{
  "n_layer": 8,
  "d_model": 640,
  "vocab_size": 50257,
  "norm_place": "pre",
  "norm_eps": 1e-06,
  "positions": "rope",
  "rope_base": 10000.0,
  "qk_norm": false,
  "init_std_down": 0.0,
  "decay_shape": "linear",
  "batch_tokens": [65536, 131072, 196608],
  "seq_len": 1024
}
Each number is 128 + 24 x the weight over its row's rms, rounded and kept within 0 to 255. Layers, rows and columns count from 0. Numbers have three digits each. The size before them is the row's rms in percent of the matrix's.

# up: layer 2 MLP up, 1728x640, rms 0.135, rows 1055-1174, columns 64-95
# down: layer 2 MLP down (transposed), 1728x640, rms 0.12, rows 1055-1174, columns 64-95
# gate: layer 2 MLP gate, 1728x640, rms 0.131, rows 1056-1175, columns 64-95
up1055 107:157109145120126060121145134104149115121154150105112116171104086134157068126097110095113119153150
down1055 104:113101142125165147117126100134166097120143160122069143141122148160094159103104140148098127162098
gate1056 099:109158132148169086112112136144090139115080119110137160114112147125124127127117128119145115112105
up1056 102:172120123112110113107151132100113138123192172142142124105109115126124100169110140159103121132140
down1056 101:123125146171115149132188129152087144115156095119111084135126132143093096117084172101109089160143
gate1057 092:116156073104157084141150117120108145105150133126087151110157141101145136169119136153128101131130
up1057 105:123079138096113134144084158129132097108155114169131136163124118106095138127136134121150147141123
down1057 102:133122129223131139106135139108160110130145115164137097125139119162158112146126142108114150125143
gate1058 105:138084140118134088113125112118142146099146145149124084093106101108157146130121100098169117129113
up1058 109:123152130101163169143119093163075075145074115144150186136142155186138122107126156135111161157112
down1058 105:128104087215105120130111136127111116132143093139119203144123113118102107120106141135129065122133
gate1059 098:113126129135102151115120104170181135146144110124136115126102137128112153127136118110132158082091
up1059 098:114144115129140104170120125159137120165119110122109128140097137112120147126123135071111115132105
down1059 098:154140108107115073100096153120129131122155116145091115111113167142111115117140152112106167096170
gate1060 102:155106132107148094085147171095144123094116142143136117168180171098127131133107110135150146108124
up1060 107:140118159133153078104089115131131155114152097075081166133158073134129138116111154105120081108122
down1060 102:154137130186140090121136154133110128125109130147139158143145101129120122087127141094159151170162
gate1061 093:148115141132143127110128116115156164129167122136095146159076140119154153134097120116093124119109
up1061 100:135142137137167186117099153098125044149119095099101142127084120125115092129122115126131082090131
down1061 098:131093113127149124146115136146144117143148093108152097146095180105101171141167110126154088105141
gate1062 100:167122134133139125156124112119091145153092102108155093117138105142073119117155117149137142114108
up1062 103:135156133138129104156122143127122157115119133123154119123145132107152158100124165111092131148125
down1062 099:120136127131132140147113127179141146131162149105125200129120109128120115104190128163158162195132
gate1063 092:106071148129157152135104107142110110176103126156196124094122117186125093125145127141123133112093
up1063 089:093173137131132074165123124113130131106142118153128155141180115086136186121103124110127104133114
down1063 093:102116153211107103203123140143159149143183164112130090151140133131075149127158148131138112102116
gate1064 104:122157123143143112080135109160140150127133115130106146130151104107105144082123132154128138164106
up1064 110:144139125144112104121115125118140119127166099159121074106100107127142109064142168114113162123109
down1064 103:133126142104118143114122154110099101074140158114121118115105152143129132128171156132128144146122
gate1065 097:156126099130119155171109087123132140155084126118132097140126119140100158129148144114141179185143
up1065 100:125123132146141109161130130158149160154126125125130134118127106135124096171143093130168190179131
down1065 102:160111091154139138156065111109105186149088133177112170127080090105157076132098112144175137124101
gate1066 102:148145116104142142112086088148144146111122153122115117164163120161124141183165135083096117131125
up1066 103:119125136129150169146173128094116126137115111108156200110069156108170107138115129138098118129116
down1066 102:106124131116162106128139161137128110104167125106175110107140097116115138138142158115134126121097
gate1067 095:107161162143126153092062114122129129135139127102165129182090102159165117113092100123103135131138
up1067 094:148139116136159067109112154113131096162157126140146077105125171123109177113141158110159132107112
down1067 094:169144109170107129148126120128131145079126141102150150083151142144156118192179142102128139135103
gate1068 104:143124123127129091166106117129137127095123090114100076138119167116151114088169112136106128120096
up1068 103:131128131107108089133105127123148123073141110146094119144147162145106115095172162126140158110167
down1068 102:147103163168131129112106119162116140146161175113129156135113122107138075131137115129131131131151
gate1069 102:151155130117099139153147078140128122135126123114134110145126084119166125142195123153149117130128
up1069 104:085140151123092156114172103151139169141116112127100108130124076111170107161130149103128124131116
down1069 103:110138157142121151134074078179142113139165136119112109131166154120089120162127131088136135141119
gate1070 094:166105121124096137149161094104150127116118163156121127148146086151144108090112087134116118152115
up1070 096:147140138133121129118139124117077115111137141132170102142118127126147119128124140117139115145176
down1070 097:135134111111159130107151175125117090118154143076117105180095194125132166121118162103105132132108
gate1071 100:080132130170110116117138139129123121151136121121124116115162161174108169144113148140129110139141
up1071 100:127134115170139159147118143095139175122119108135105143159170144124081085130127134131141119134120
down1071 101:091145071073140139141200122092140175163149084164105162096107127123129131145129103164126140108142
gate1072 097:089113091155137175129149128130124073098183173094166102130089163149123135152143111110173139102101
up1072 099:125143125154166104122087080120122166113138125145093128124123117113137095120130158080096116122169
down1072 096:116123141138063118043148132116095059136118108149139135120170140131162123107106108102123134090150
gate1073 096:100102126105176126128148153128103139119137093181088113156138086101178123082135141106130137095132
up1073 097:074118125110165122133173124134093141109135132174126130128149133110120095152108120137118152145105
down1073 096:122107138103132184162160157108116140114148155125101160154182113098136151140108084159115145117108
gate1074 102:148146112101120134147155101141130085112140138149120133138176167131099140152135130141150092109148
up1074 097:108128203106167086113139124112175138114120107127159123114184135104137129137152128089148119127120
down1074 098:133104115255128133144126094139096094078178161126107126109112118118119093108154124136139086104139
gate1075 100:115099112139157128135142144151150131142129144115148124160141128125145153118122120137128149148131
up1075 095:121133161147111134144144109132107147122114128181150138170186112145137126120099117144111116123104
down1075 100:125114118144138107112109155138161148124095131134128107075183152082136158131131140170127127121094
gate1076 100:107103155098076129103103081068129127122096123126121092086147115083129136172120113140131148151132
up1076 094:121104105140113161156134151110142125087129121142172126109158134108141148141146159158139162134143
down1076 101:137142126094127142099138130150152113106126145134157086127159136102092093177099086132129149128091
gate1077 101:161137143102092182127145150131090142125138095150152140132108130122090137137116107154124098145093
up1077 097:123108118135065158127155123152131171153125130083156115150144138136122133173136116133164165104128
down1077 099:138148134160144102134137114154136101145131130112154143102100145107159138160140154144142118089125
gate1078 097:164139164184131126110094082122140138094102141141100147140131115139142107131150129143085101114106
up1078 093:165094171101108130108085111123121122167137126150129127119114131140090151129158092100092120111121
down1078 094:129092140053115122110143138126164125160114131137156137150122143129138192077098112160123115092137
gate1079 106:112138129117134113115163121109073153119149099097084147120158130111119150084148112113120108152154
up1079 102:169127107141132107162136152135126068109127159108146119153071120143132126138148149111130176057091
down1079 105:151154106111088126105123115129167117152112144118129169107143140155127113127126111125148108132107
gate1080 098:131121128129198131112104120165130128156176113135092131118120163164131119098115138109159117067166
up1080 103:091055127123095111116113136158125110107122094171136136137119155168177112100131127093148099119133
down1080 104:101121147118116145160078109127136127139174128108095127092153132187134099119109130116114136125151
gate1081 096:123149153122145151141138126165084112142129121115125107131097082110134110112098136097125159111136
up1081 099:098177162088119139103123127095161097112113140135163123112145124137119122161145092169099103091112
down1081 097:112133124122138102151137098090120152115102140126105117108127171142108106114150116111127121108143
gate1082 098:148107108099149151084129154128145148112099089117137037118118104151080074168097126156098109178136
up1082 099:095113128117151158114131143138138132117131060136130130129124117153106122141130130123155114175176
down1082 103:133115115090066181087139126112116144108139121122129084153129102087081115141136117169134138153134
gate1083 097:166156116131085104167164137118168142104140139114120141156141116146118180160107139127097123134109
up1083 101:124125149148088126154163109113125138106127138157132136145153151149113166143144133144112128113156
down1083 101:136139118095132098128118136099177098082160091092153101136156106115135142109090117092080118135124
gate1084 100:118081121142132131178176141109108137147121157089178106142149127127122100120112145103105076084106
up1084 098:123118116155147118125094135110092155089163142111136068174138102157160124129113147115163109133140
down1084 099:130123120108091123119131174100117137145151180116165109147072117129143161153123113085098141117158
gate1085 097:139113179112140098120155094129121147082117111137100131155076162182113139132108116154114141157161
up1085 100:089139138174145154129123122165130129104132122132089152135125120121130124159117135184149131175124
down1085 100:150160125152140163117180111130140145110122147144101100134137148155138123166103142116113105149164
gate1086 109:140121109166058124083142171131125097072093127145129122085135123079133090139114114129095123126142
up1086 106:115100145165091115102126185122108131122085118096126154135114111077170153129142106141092135141135
down1086 102:121128161090120128122133146150136117127108126151130125069118152153114087107137125154120121138140
gate1087 106:109156150152123088112161174104085122172130107122156127080129142154131154097097145148144065119115
up1087 110:147130153170134145111080172140083090150148143148143153150131138150152106102131099118134108114149
down1087 105:151140110149098111099127156154120180136138135149134139108134136084122135100047087141127139127159
gate1088 098:178129124094132128157123104118146104130126092126139110128176160172097098114118162114088125151148
up1088 104:147135162117103150134155110130174116144158125106094141143112117140138123176134110125126074112169
down1088 104:133103140128147115140150133096108127129075141129092105131107122141143117122097100164106076092174
gate1089 108:122144164116110161104143107114127088146116153157141124182089136113120172072104132141141158182113
up1089 103:108109142109135157140102173130115139081104103104130109078107120110152167121151138127126151138111
down1089 099:137117117146103131117134159141090137126093101128144123121085123099117146121083094134111113125188
gate1090 103:113148096156118165111156090122096149110151131129124100126096153105105146129086086088103126118119
up1090 102:135170128116106138165156112096151115147097115125156158074103084130145125148130109152133169115136
down1090 103:116105174158140134151110181139091121111075090169118111093130122082109110114124127108129154077142
gate1091 097:130091074100166154130137123121123142163099133133155116182098137123089112160163132123148108117132
up1091 094:111090128153122141128138139136166157173115123110085170121110123152085134148106109156108129136115
down1091 097:202150123170122142112094083089111115182088089107150120141128110108133154151089132097120114110133
gate1092 105:114156119129119134126124080062111135111138106150143130082117122140143162133117097106108139164134
up1092 106:102125107133120089118134138119130104117124128132108146111165096153137119126111146143118119101142
down1092 107:148169123127147133105148153114089125111143147122168145187093131138152118133146129146123101125106
gate1093 100:153174150121172112155170095150126150077116139144122142136121157143112108157170085129129100127109
up1093 099:108137155159116101139103111107150141145159120124171117118131111135122136135123132110133100129126
down1093 102:137141144131128133144122139134159134134060093082149094144107115160165118133124150133125147149138
gate1094 102:087143180104148090112123136107130137112134155153110119110084135156125100130113134096133123138127
up1094 100:123116113131154147138124140134155129150162092139097167110142149115147096108134073120126181109103
down1094 103:136126123133130147161110134183131121122132063139135133124125130134127180105136101124112093152166
gate1095 101:159141102140099114129159136136151137146150147099165112123149126128128136171139081089095153133104
up1095 103:145148104119179178137118073135129132103133178135104148116115144092120122159128126124130147175054
down1095 103:147133112144155131126097075131129125124156096084175127119158142115130108128114157134142152123104
gate1096 096:132119131078152130093132127141098119112146122113144079175127120145137176151126165162096133115160
up1096 096:140126095141140121152108120128145130123142175116090128079148141102129114119144159108127138119095
down1096 098:098141104203147076154138130108105131092176130113141082134165170130132078126093145137120168131155
gate1097 103:079140169148154151170135132154109177155115182136155117150125063119085121133111094102160169154147
up1097 108:121087093128120130085173154101170108161151127161161148130112126140144120187140122119125117133128
down1097 107:165108105184084130073128136149154109098135109180131152114097195125160110132123144160085121133145
gate1098 101:162133138078145176180173114104143132094157138137160139122138120113150133151136126146083129122136
up1098 097:135149125102147130140118170123113113111128140134177130124132079088109127150107096141090121151120
down1098 098:189162145177148135090135127099091129097172152122146138112151129100110102135179174106108129149162
gate1099 104:136135107141124127141101063119143138107142148072126122109141151126157069129180113092157137074159
up1099 103:137109121111118116140110136116087129155123143101163135144113148141120128172139129099163096109127
down1099 101:172138118128115130130122116088142125119126148154136155114117152119193074135147115135097139060118
gate1100 101:123124188155179148135119114105126120132128116106134111138087126141157118142139117147101113106156
up1100 098:093154124136154138137121118131134107101120145190072125114112147099127133146114120131131143119124
down1100 102:109113102140147159111141128137111117110145156163122100092127162139146158151126128124151113094102
gate1101 093:138130123106121138112123131148106126125119102139122125114123199171120127150126150104105092139159
up1101 094:138187157156113147117167136105116100097142082159113122085162150120071099125133085105121124134104
down1101 094:091156110108148149127067131121116088145139133121111120128104168093119122109124101118174103168112
gate1102 100:127170161167124103123056137165103091106115152142160115137129131089123172083079141135134151121110
up1102 105:135142124178134112140108153116104155121102112116097158119144113129149123116118113160112143088133
down1102 106:116115122243169122157110114132137136101092135143099119135140145151160135136098145118138116141143
gate1103 100:082135130112185108113132155143131154141109119130101131137156097152083144129104097122150141124148
up1103 097:087141121129124118113120127135146194119117129114140156089089141115129123140112094131161148145106
down1103 099:138114122159154137166141099103139169100152122150156182116140142157120131100140124129121133112149
gate1104 101:131129086150127133136146137094113185117109109149090126069160164092151128135129111129106156115119
up1104 097:099109114095139138157141131127119131181123173167127146076133152137161108089127150103110151097133
down1104 098:138084139142124128088136177137137120113112124133113108144138094149123110123159137120136156115126
gate1105 101:118096147127120172107152087101125138131145083131138115119144071145133115134128124151175125084137
up1105 095:128171091118103117093106133145127100109182114127133123135137110143118137129146100112146108111120
down1105 098:126142107118106094117147141142090121101161167124108113120129139151125154139147100136097086150141
gate1106 093:172127137106135102130090133092116145121131101154108143133129127145117127096138114142167098153093
up1106 095:119146143105147092114120120132113127145090163104123134149112104165086108145061111140146115097125
down1106 095:089138144129087146097102136138077145136081147135062154155132141150111092147153151113140142135107
gate1107 093:061066116087096123140138086156107119147154134149149130153166097130165138146100113152111143058135
up1107 091:115115138136157069125120135154122129147083130137147096102136123148129160207101153128101120121094
down1107 095:123153170076129112114142099105152117138103112112121110133135113147117094153151118131113128117122
gate1108 106:110167143142082108124126126138136115145151076186119094157088130129118160089120117138098110145162
up1108 104:108126157197124109151151106136120118113152130137143151143139160101112147123121138120121130132089
down1108 103:107157127151157123073156134152124117082126168133150154099146136118115133132113157136114109119119
gate1109 105:105158103128125121049108157167093124185123167166122145117139104161090127118122106156113135139163
up1109 108:134131091099174121065159152174161171123119138117120124112111070113160141144129157142109161132191
down1109 100:118166122154127137125161155115134104138128135109158083103127128104102132149127101130109135118108
gate1110 104:139130119110172081126143150150114137121156108129130149136119136113140143119158134160112133140118
up1110 092:099101101134161104088127153126124136117110162131147141114157154088133139109111118114118108145108
down1110 098:188130130171148078097132120104152130119104103116100155121131142085115120116168103135140163124134
gate1111 100:140155156094149126170102097122155134084120114166105135132095134096095138154109123119136151177156
up1111 098:138095162145134155140147125113133123148143117148112149134123069108133121115105118126119111137109
down1111 097:123132175255129135069125089094115061085138161131159130133162117121123142138153127136141143160111
gate1112 100:143122120126115122097156101098122133163162136146115091101142130130111143140143102156153145122163
up1112 103:122117110100124128066126140098120147116095104091122132158155112137167097130186104106129127119192
down1112 102:135120135073130159100174089125162170117110099096122130140160137158168104133124093114127113143110
gate1113 105:123104104144143108139071131137111135096151081118095103103186119105120147097125152114108165107099
up1113 108:099136118134133144146172148106159146097114138091129139118129100153084128157136140118118082123100
down1113 105:161107152088124114080114118134107116164133175135149143155127114155130122137131098124115109122121
gate1114 098:156136156134147129139103098087121135136096147122146109135108128150139192102148121173105094141138
up1114 098:195109144110102147151106132122131142161120131186143133130089104054085117146122143134118157164119
down1114 102:112127148141150133143170137121119121109157095100109164112128118110164106142124131103108089115143
gate1115 099:110157172104187114116147141164158127109124124159141128152110131125156154128134133117094126135114
up1115 101:098112110079134105130126068102110123106100115121102103120131130116102141098098130144134129144147
down1115 102:154128115128129109086134103141149136102138107099166117112104145142160125131123113150126082124094
gate1116 104:111101124152159089107142109153110143166139129146187093141161128095115115147165151138126129108164
up1116 103:132122150081134130128073132123131132119106146154137163131129129155147118141098130119158173147118
down1116 103:092168123096095099165152153098134138153125140120122107113112120156085085131141154092144148102132
gate1117 087:133142128136106086115107166172127139121122134146129125117103117105144143132183144132139154139137
up1117 089:121151124154107098115124142094155088129139132124113143082120124107140104142150088115121108113168
down1117 092:127113142144120171138122135112107153127145146131140163106153081113161109124137142115093118095102
gate1118 099:153117120132101099168099077125135122166122121131149137109109129138151139147132091101132148116139
up1118 103:161153127162156106125148128167111106176147134086077104137143123156083118153123122112110177132119
down1118 100:161072145165160136131150138117134129126121091141122136125148150117128114117101137127073124148103
gate1119 096:114176097126110110156070125136123137152145104123116123114155140142147108137135158140135156137162
up1119 102:113165113095131122129148146117133120128140124153108172130113125132158165167123161094149101134143
down1119 102:159175129095119091119100123123154172134152160138127170105081087140131169127130139119126103142150
gate1120 092:113143107156163110130120128123177136119117148130131130157169122117128141125159142158110137147107
up1120 090:092161085132138123112160166111169095140129158119135134103135168116147141140132113137125150142151
down1120 093:162129112146106125132126168117119152139167128092170198144116169117143142122107145156141135125137
gate1121 104:117143105123119186123139095095124108089119125088088114151115124118120122095146124113166180143142
up1121 101:174138156170131136121132101123152122104157092131144119160103100121114118140088097092143111123126
down1121 105:113136116091118095135062134098179116113150157128108106090132103117092111123090104115163129113107
gate1122 107:176108122125130124128118113135115133121164132127149133111096117102148128169104116113124161150110
up1122 107:084128144119095170149114141079102139101174137121099135111133138157133131084124133110128114153102
down1122 104:113058118053101106150103112135126123111144184125152154118125140094143086136084120195146142144113
gate1123 107:137106097145127106126111152139150129145130150096137134075128152145097169113092096121106127146116
up1123 099:085147115139117083143163097158172105165100135127107165138135151114154165106162160099121130115123
down1123 103:149120121149157095179123179122139118146134082122129123121140161106115169151141118105103089135139
gate1124 093:144099107095120137115134113136118114148187158096136137107154113129144110124111151092122100109105
up1124 096:137068122126117143143094163150134130111159098137126134129144129133121138131091120127109138097118
down1124 098:132144125138146144154090110095138080121170162116149120117139074129123102183151135116121107096119
gate1125 100:106096140129096131152116110137112082141134126158126172140121132122101137136163141154134126097119
up1125 099:089103164095168133109127116166116112149104131135092111108142155178178144111104133129053143135124
down1125 092:153127171000156132089120131115176084093118100135144123108124107092120102138125125118129140153105
gate1126 098:111116120130106149122091141145117146116156103113111159141144133135135111119115143105096169137121
up1126 100:109142132152127113104148123126100124139115132148092065127183107150147167125101145165151104133113
down1126 100:128137128090147096093123089163106136155074152047169108134148154123170119100113155172132099104113
gate1127 095:142180131155132153126133136143130147108111124079105153124098102145118118168131121132194109118061
up1127 091:177159158118152139150141117121109183136096104128122150113134122102142074123119155136120136108090
down1127 094:098136121091092162150133149131153142120110134128133136133137128116141151090100149127104172142136
gate1128 099:148084107108172125136132094125126149155157065095144124101114152153127106123134125199117114138148
up1128 101:092107077162125107093137122115131161074086119172104116104140129129126153112109154144169114130117
down1128 102:100121125144141169144119124133076140121118113123136175161124128090146108114111124124106161113098
gate1129 113:133134173137129118146098164134182151090191135120121115152123097161116159089095182102125164135133
up1129 108:115091147194111091090121152136145146118142153139152116138139124120129149122169133135130157145124
down1129 110:104129126129133150167128116105140121066134116149160096171122108114158129117145119107113124115128
gate1130 108:134143108112117094149133168131139119100117088142143102165082112097141143102105104124136144144167
up1130 108:107140147098119123096111105141094102113097098138153093164100143132126153147113094098103109140141
down1130 103:148140118112111112113091156124169118131161155142147112145117141090146153128145114120134098160119
gate1131 103:128078138153203113168133070170127120177106119116080127135164122120126121142113105128162108127156
up1131 107:105124115124092141115098177091136135144100125126168111101077129152123110113169158120089149129078
down1131 108:112153120153148136107146065122140100112139129083141136132134083133130164168136108113120079107138
gate1132 102:146151133130190164122125114142090129138087152138106072130101070129143103178101161170155128142123
up1132 102:140106123137130163146114096188111113123085104135136108145104132097135122172112155105154114132137
down1132 102:149108124105109137085145126100117113124141125136091126158125104135115077132114123198103152155104
gate1133 100:105158153156132141144137090141136103134163099153143116108193132120190139143096152130157176128123
up1133 100:163146154141128078123146144146147116116123168121113140117138133118124122122100139124100119166154
down1133 099:194137121197127159153168138105113110090136105137178057133122153119098141185148151127118125122143
gate1134 103:128124122132141128094173120057150128074092112143109125062100127135119126147132100081123153086172
up1134 101:158119172137110130139161176085127081105146130110134115096116153153131106123077138119122125131116
down1134 096:133087135093149155115127175141138125109111142130177094159113130125120119152106158138110127133127
gate1135 108:121098131136110151098110110093129160090101111146152121125133133144125142158127134094131126134148
up1135 104:082168126146144192101111137121147141143123053140134099116137146085150141193150128087126156105096
down1135 105:151148141150147137154121170117157102115081142143123117137155133113121157144107114151101150104141
gate1136 102:124146132145149198126163121103082128148099141110104117129098110130099123084107129136126119121164
up1136 099:118115148126115119092096151121128165124128115156134132142126100118090150133153109149116166111130
down1136 102:129108162169114089111118074112108102127101127133103155079163127099112046153158139140161160144151
gate1137 100:118145091092110139133142127155146123100155125113154066147148139098086083102136140087126121128111
up1137 095:152146156115089143105130160152167150113137151153106122137133124114132164099135136119185111142120
down1137 099:120132183171125114106100140127100140128159155103138124140116131138137160108123098149160166145158
gate1138 100:150136169172135146094145144113139122164175159141165131173094071134169116170121090188137106165176
up1138 100:156131100101134111147116121123104149157133070160112144109148148101076115128091121129116135100162
down1138 103:135117142140139135097129123148128143141122176125151148101106129107125153157123154149143119109123
gate1139 092:159117142170080135115080123103160122129124100129153141157104089103115167120100094113109105145105
up1139 097:155128115133112117028123169135105162093106158135139149128109134128174149156146094156156140155119
down1139 097:133144145164115107103125134169124130136147141131143090127128155113137128145138131125115131113122
gate1140 109:113153188135093143157108136166126118106140083145174107171143134149117112122086153104110164073111
up1140 105:099140113151194106105136154155143138154162142117136125108099143096160120096140118145119111127149
down1140 107:149136145172185137104099096108144112197122146163126115121091103056126088106117124147132124119128
gate1141 096:141077128147173120121133136128128110143156148146138091107159126136139124100159134104118094138110
up1141 102:155108124088079149127126092150155139157127103122110103132146123181110088152170100117122140105152
down1141 101:130097076081121156115099096146175101121158083133139169140155143138147108141161131114141135125121
gate1142 089:111109103174170121140097175170110096110114124120160141090099120132134132150069102136167133129172
up1142 106:152151117148121113160145120129147165149121123103082159075119130121153110143129134072101153118108
down1142 103:140128119152107131124145116099168146099210135138118105077107154162140141128076154108119173127156
gate1143 106:094110099187157145137128080153075131121107141145145142085151125120118144125154098140138123176118
up1143 107:121074132123159152127067122120071125125106093118108154105103094119100159126147104145139062152111
down1143 111:096142169133086124120111119124114103100087134118157072110116145178124119135171097174100122159069
gate1144 100:134114140127132129166103144164139129169159174088113106115094148126087090135138128108143120132109
up1144 100:135081154125168135119111104185131110146116134131067088144105120079132137105158110096133137123140
down1144 102:153101149146097103152131112138109143115155123094138168136125122145173145113121121151127155131114
gate1145 098:093107178087120129134104146144111167096134101111107135160168125145117087077133102190124137120129
up1145 096:125133119105117138142139128125079135118104121088159120158187144126159132136097119184124085142125
down1145 099:162105173140072095118133132163109119157122151125108153106129144158120111128110093098134140120163
gate1146 100:127126154123133158141103102168141123088112109133144142138113116120141140117108123088145103122136
up1146 102:156131135139110144124146120151131153149113093093132119139148129113075132143165129116113184109137
down1146 097:141183131074077103150136102109126116156143142139159154123145127156102140133093113095133104116163
gate1147 102:122108097137126166112156151104148167133140127144128125118108129111144088142135140126162146117108
up1147 097:123083118120150129127133114176119125137109164132159126110131121149120170097153129118151073136164
down1147 095:133104123090123071093119075097152149123145108112110101108146132114118131102109101143078150135128
gate1148 102:162142075172159128098140153080170110140113137102130104104129112115097126109132132118119107098108
up1148 099:175101118117078117125133163091149122134130112103122159139113099101115122112107133124147095082116
down1148 099:096198110107112103116141151125123134086137131141118170145121145167153138104108134111136151141171
gate1149 101:165112120082114151139125150107111109124113116107102138096116151097121151200154117170122067121163
up1149 103:121149153123152136103154136155096114133141146121114140128108141111114140178111138152134123105159
down1149 095:149156123000110108110119140079121090093173107107126123098111121107118119107150141117151109112088
gate1150 102:109107156128099087159072154125122138113142117152090124130136103153123131129160126109157106107174
up1150 098:100113099122097132149124163106112123145153119108099105113139118106111106172107135146147181140113
down1150 097:145112144108075132149170112145118104151146102105115164100115133154125155139146176100159166093136
gate1151 099:083098106117103095127115114093116089089151166130141127119166108113123140089124119154131116086124
up1151 097:134125142118121139139127078131091081140174118147134071112155151145152112116109136130149128106152
down1151 092:136143137090083113088121145104100103135138111149101129091129103118130108114121154157125142141095
gate1152 097:093095130127084157135142132100130166132124185165113151114104144102096146123136121088117159111105
up1152 097:144128135136128107136138142124146104105155163156133119110134100220126166117106126122072120118123
down1152 098:151107137120132108160092101151160122160150134092112114153106133152146150178135127141135134156103
gate1153 096:173104112141149145157124133143106155170139132154148148135163179108135121091090122109122105093136
up1153 102:125133108129166152119135159122095126121147130125170120123100108137110132115105125112088120119109
down1153 098:105156134009087119087145151134133191089173162108145207116108129152109167151146165133136150117131
gate1154 089:134176103089112168105118175121102136103129123099115127181109073160126114139145152107125163125112
up1154 099:123151102095137159136109092124182147095133136115125174106135134176109195085092136107096052148064
down1154 096:152124111039088127130142127106156117114121109101079080107139095126105105129145113152170157111131
gate1155 093:138157107172098155090124132138148143097082140152104114170096170104092101132154110151143100113129
up1155 097:128133109122098155106132102126163110087091121120144127153139115104130110113136118112132137136155
down1155 097:097160102116107114121136108101128124118191133158094119128156105126108079139159088155155121124153
gate1156 098:139104100088136115086123127163102136138141122112127122093153119116137152133127108134120116104163
up1156 097:102146117128119133144145128164162101092115113165145109092138113110158177166130099118162112123141
down1156 098:132151108057077143109145085155162146139090118119114115092104134137158121087113141148133130131136
gate1157 102:141116138122160093142135125129130203097125128115137153160139138119139146132127113163093223115139
up1157 100:130136098118129123138124123124092131106143155094117135105130147097139127172110128133108153106129
down1157 100:130156129072120148136142153173115126153103113110164119128160173144144156166092157141148156134114
gate1158 099:133139081135121127135114162142148125117098102113109121122076160158138109129101124131186137153133
up1158 097:127124149111131108175101090146130138123125145158171145180129116142085100135140123109127152102114
down1158 099:141121146159133089185128154107150154154134139138129184095114093087199128151131092160133151145085
gate1159 100:142110167113116164174115111111114112106121159107146102119098141125109170129088132108152125162155
up1159 103:142129086132088116109133121151135137110153149126107084108165092144160166134119164118119091155109
down1159 106:121131108150130143126166124114145174078185106103100136126076114125139119115103156143102097132120
gate1160 109:144125145100137119131175113118125161123117132136133093128131155137115142090130120154105098120107
up1160 106:103111101145116184137117122122104117168126152111146135116084174183131100120134101104121175132159
down1160 106:120144079166106127138091162126117141094139119127144184091114102170137135118138091076113132099176
gate1161 097:142163200103085162130118079102130149123112126131174131140119121062141098113133121161085122159158
up1161 095:134125134113112127106136146175113092170098147124139118089126117121151145119122157158130166154115
down1161 100:108104150093111097118106156130110113189122122153145150176108136075143152133130094141138163094126
gate1162 099:173132111129169129130138121115088123116110127113087141119122129108093139111148112127070096100096
up1162 095:177110165099107104149135092125133111136172158107079143055147124090114094107063144151062127096116
down1162 100:111141127080101094162184131168098164130123142155090108133117108105088153108122103120105128086139
gate1163 096:112099127113131126116126119089127131171146108115135124114143126100127139162178103145132134180113
up1163 097:083131133115133117123120140147165159122144120145117155139111107151146132105106144138122144127139
down1163 097:132109141167138157124173119179153142096121145108157127134121154134102150101126121191116159152112
gate1164 104:087107132129157120132132137100171158156099124108133119141114141082148092109179126132057130121150
up1164 102:103129122115124101113137158067133092183154084113165107075127132084139159111156109149101137156116
down1164 105:096116128091126102121130170120132145157162129081129153100100091129154140132127128138148142120096
gate1165 104:102138134161132145142141149162130122145190109121116098132111125147095132152110123128135119124157
up1165 102:180145103153151138124078128133099124137135148140137080095125145124158143145133091092096155114106
down1165 102:154103104161122113158155094093137119135118084106116107130101129105105158090109111134105138154103
gate1166 097:094097100098121128092129109136181152155113089134156134151132096072141173142133165115129171151140
up1166 096:130130119139142109149130138114162090155159141158163147140138161126131094107132098147155148127154
down1166 097:133134159027125136138103121148146119144160131159133145154098112126131099147128169130127144118134
gate1167 107:106098100121115156117135120200155131120107129117121109124110130087130142105162134140110173164122
up1167 109:161138108154085087117121085149156124104154157133147127106136143118101149120160123126139106166120
down1167 103:158088153148169130118094126099141133105137150129128058126138121094150131121145151109145130122117
gate1168 102:169122059162094128122125105119165120133131148120161107121140117090134135084117115157172129123133
up1168 097:139102129129163099101110149153123153148111139128103096142118135101135115131090131116111118128101
down1168 100:160095108113127169100127126105109134177151139139142145168146151120106184118136126112130141155112
gate1169 099:126128125168111132087119129135148113108160105135173112127164126144140190149127097129136143146117
up1169 098:167134101112098076122140106094109145169130128142122126151089151170149148105128110158127125128165
down1169 098:133155124148153125103083100159105131140139130165104060140137137124119101129136154099131135134129
gate1170 102:094156105125143141127163161153123110143135098137103108178115134117157130116138149108157105113085
up1170 100:106139100126142129130096102135137123137145128112132143148094148132143069147134076137128130154169
down1170 101:136137159079067100114138111121135141139138120122113080120127104125119101172105138124103126138154
gate1171 103:111163115137109106125113125093110139126130139114126121142091145153133159140113134115141099131144
up1171 112:135130095154098088148129137123140151128137133140146167130102126132125147101126150140127133134119
down1171 107:162127145159159135132152146103126134144150125168128148128124104081086117168174096163145097134139
gate1172 102:074141110121132151156098120148145098143114134126138124130146085197149142137138094128153149082127
up1172 093:126091114116107086141130122142105149149112081123113085115141144137165148162154169184077142147120
down1172 097:149133119111175128108127167091149096131107159157115077136189079120173096130186086170140144091137
gate1173 097:117159122138143123118146150141146130133112096147131135127149120113106147151110115079115126146138
up1173 098:118121104138164140116083118193160137134135116154108123112137107139133094118106134088141113107123
down1173 096:129148179130134103116102158138107149108119148165107148139115130116169138103156109105130129140122
gate1174 097:099093127140171121093136124089133108154166109138091156102132123132107167123124134132102111124116
up1174 101:107150114165138130100129161137076143151103120142109141108163148145150145120129141156141142179152
down1174 101:131130110131120136100149182116156117111153076099106202147160076120104158143102155122120125123138
gate1175 096:160158104120151108075171093099125170139125122113174117136144132148147107152133153103152122116078